config.yaml
num_hidden_layers: 9
num_key_value_heads: 2
positions: "rope"
bias: "none"
init_std_qkv: 0.0519
init_std_o: 0.0519
lr_head: 0.0432
schedule: "wsd"
train_tokens: 109900000
Each number is 200 + 40 x the weight over its row's rms, rounded and kept within 0 to 999. Layers, rows and columns count from 0. The size before them is the row's rms in percent of the matrix's.

# layer 5 MLP gate, 320x128, rms 0.313, rows 135-142, columns 64-127
097,201,226,220,187,195,273,129,173,170,213,171,181,191,162,194,238,168,187,163,202,224,168,241,174,226,219,131,217,176,125,197,146,192,161,168,230,159,88,137,178,227,319,245,211,209,198,267,188,225,211,132,188,157,173,209,140,296,199,231,263,233,199,239,255
102,191,256,204,220,195,165,225,187,130,191,183,178,221,123,263,176,223,90,196,159,140,141,209,228,160,217,185,211,175,230,254,177,210,141,156,215,169,158,196,233,203,227,193,193,244,269,186,224,160,233,226,158,316,132,232,203,167,244,272,169,264,222,184,227
100,196,151,242,239,167,183,176,201,201,230,141,175,217,124,206,245,205,202,219,197,207,211,256,147,136,289,191,77,248,158,188,151,232,236,188,278,211,190,198,137,174,205,195,262,108,166,209,129,262,138,253,164,189,260,269,216,228,191,222,141,180,290,233,166
112,221,162,108,177,205,226,223,232,269,170,196,218,225,179,170,164,224,238,244,152,278,230,177,274,273,211,155,197,177,194,173,121,125,213,235,203,227,215,232,207,215,233,258,153,225,160,299,193,215,260,206,170,255,137,198,220,249,168,246,210,241,202,170,222
100,216,143,166,204,213,158,266,185,179,286,234,241,265,164,161,163,202,233,144,257,177,165,220,155,182,166,127,216,235,208,161,322,168,227,135,181,192,199,178,195,180,154,155,173,181,227,209,121,310,212,196,248,182,211,173,190,186,188,182,156,252,245,245,219
104,188,234,215,210,171,185,212,197,192,230,166,301,189,198,213,123,224,163,228,184,249,211,241,190,258,138,173,144,161,212,253,219,217,231,215,198,212,176,151,204,220,203,198,247,211,222,123,228,233,82,208,158,192,173,202,210,255,150,196,144,162,180,227,216
105,263,219,222,229,178,176,100,188,198,179,224,209,124,164,176,182,212,270,134,274,214,174,270,224,199,201,214,213,277,197,179,188,165,184,206,208,191,190,231,193,251,190,255,210,251,269,165,238,168,220,194,175,276,231,263,273,162,198,162,223,123,227,164,168
096,200,207,186,219,250,226,216,210,241,158,123,174,187,216,175,92,199,181,225,196,216,134,195,320,263,165,207,285,103,198,140,225,216,186,276,237,241,200,207,227,190,220,199,197,130,254,237,227,234,215,233,163,214,153,232,223,200,219,202,196,149,182,290,194
# layer 5 MLP up, 320x128, rms 0.32, rows 135-141, columns 64-127
100,223,186,149,155,146,170,207,182,174,173,197,208,109,183,242,207,208,266,166,190,124,189,172,183,206,184,208,269,205,221,201,233,194,225,213,182,137,274,282,179,200,169,217,177,197,126,167,244,205,99,206,157,171,186,182,202,185,195,203,165,162,178,142,179
106,173,179,287,257,209,226,250,174,230,263,174,168,178,171,261,110,189,218,244,249,213,122,144,225,172,171,211,169,214,214,190,233,211,191,195,263,206,258,271,217,230,227,237,247,137,217,229,159,173,255,188,191,217,180,237,164,223,157,126,200,240,236,178,153
095,182,119,208,128,204,211,202,208,221,244,197,240,153,203,210,226,238,189,210,149,205,199,166,164,149,172,147,195,294,271,174,207,245,263,227,225,229,255,203,159,273,255,262,271,194,210,158,164,212,177,185,189,186,194,190,180,185,239,211,181,234,245,194,113
095,208,189,237,214,227,159,217,243,195,244,192,184,207,227,292,179,218,308,189,195,159,165,231,148,199,222,226,206,232,165,178,265,182,199,147,212,164,218,181,215,256,142,200,187,177,257,190,185,136,138,191,202,203,178,119,202,218,234,199,200,175,195,185,251
100,244,228,221,252,129,271,217,220,250,213,257,233,177,184,198,215,223,269,183,145,147,241,240,179,188,206,208,175,157,227,185,241,185,247,174,218,164,182,149,218,174,172,188,245,199,217,223,146,159,188,232,241,200,147,179,236,260,213,182,178,202,254,169,200
099,216,179,192,220,225,165,159,159,223,210,229,234,232,201,188,155,255,160,172,212,178,230,217,186,171,125,181,162,182,178,179,229,259,206,181,211,196,206,207,204,236,278,140,221,164,250,188,253,228,145,261,176,200,187,264,249,241,110,183,189,200,179,162,251
104,193,131,164,230,185,261,220,190,197,227,152,230,228,171,162,261,198,140,169,228,175,262,187,295,232,204,230,160,172,220,205,215,93,246,198,195,171,128,206,200,192,220,204,264,163,161,252,221,173,201,253,230,193,150,164,151,232,178,219,157,180,225,262,237
# layer 5 MLP down (transposed), 320x128, rms 0.302, rows 135-141, columns 64-127
101,234,197,215,220,238,250,209,208,224,197,229,239,201,175,240,262,163,179,204,210,231,158,213,214,175,190,158,209,254,194,237,208,197,219,165,226,215,193,226,240,152,238,196,187,272,166,142,179,189,194,218,231,250,213,354,219,111,237,231,229,192,213,222,210
100,176,194,162,116,166,209,219,260,183,205,269,231,211,215,140,213,242,228,217,194,143,226,259,213,238,287,211,237,187,147,210,259,240,243,192,223,138,78,174,168,186,175,254,200,179,176,200,311,261,213,151,183,224,189,238,185,202,223,241,167,229,239,130,215
106,168,180,225,192,264,177,204,222,198,287,165,218,190,167,160,179,129,265,222,224,259,125,144,213,180,154,215,176,184,193,215,257,224,148,225,182,218,175,276,220,247,200,176,158,236,75,249,150,177,240,180,135,192,278,228,272,173,183,201,229,185,158,230,158
098,219,194,198,208,183,172,227,176,213,186,156,203,147,202,171,175,233,273,193,204,210,279,219,146,148,238,200,235,187,167,204,271,285,212,225,228,270,208,195,179,236,192,101,199,205,226,231,181,110,237,187,286,236,225,113,214,262,218,253,242,226,223,188,176
099,215,215,169,198,227,252,242,180,209,187,156,215,207,241,231,165,179,174,120,186,216,157,160,157,229,170,177,201,237,196,188,201,174,135,222,142,213,206,170,276,224,136,187,125,211,172,237,208,246,255,225,287,184,252,181,190,256,221,198,92,149,207,318,227
098,224,177,214,262,243,239,206,202,230,184,254,178,182,240,184,291,158,200,225,229,176,213,115,227,227,106,159,236,229,224,188,119,163,178,183,145,222,173,232,230,151,180,192,202,240,211,200,164,124,252,201,247,240,321,186,236,224,226,218,183,238,201,199,195
113,158,219,176,174,144,228,166,150,162,251,163,137,160,238,149,135,200,231,207,197,156,190,174,161,233,198,134,186,187,208,177,158,178,183,248,254,188,154,183,184,181,235,194,235,252,211,197,141,180,182,187,196,231,270,188,128,183,198,267,240,189,216,188,101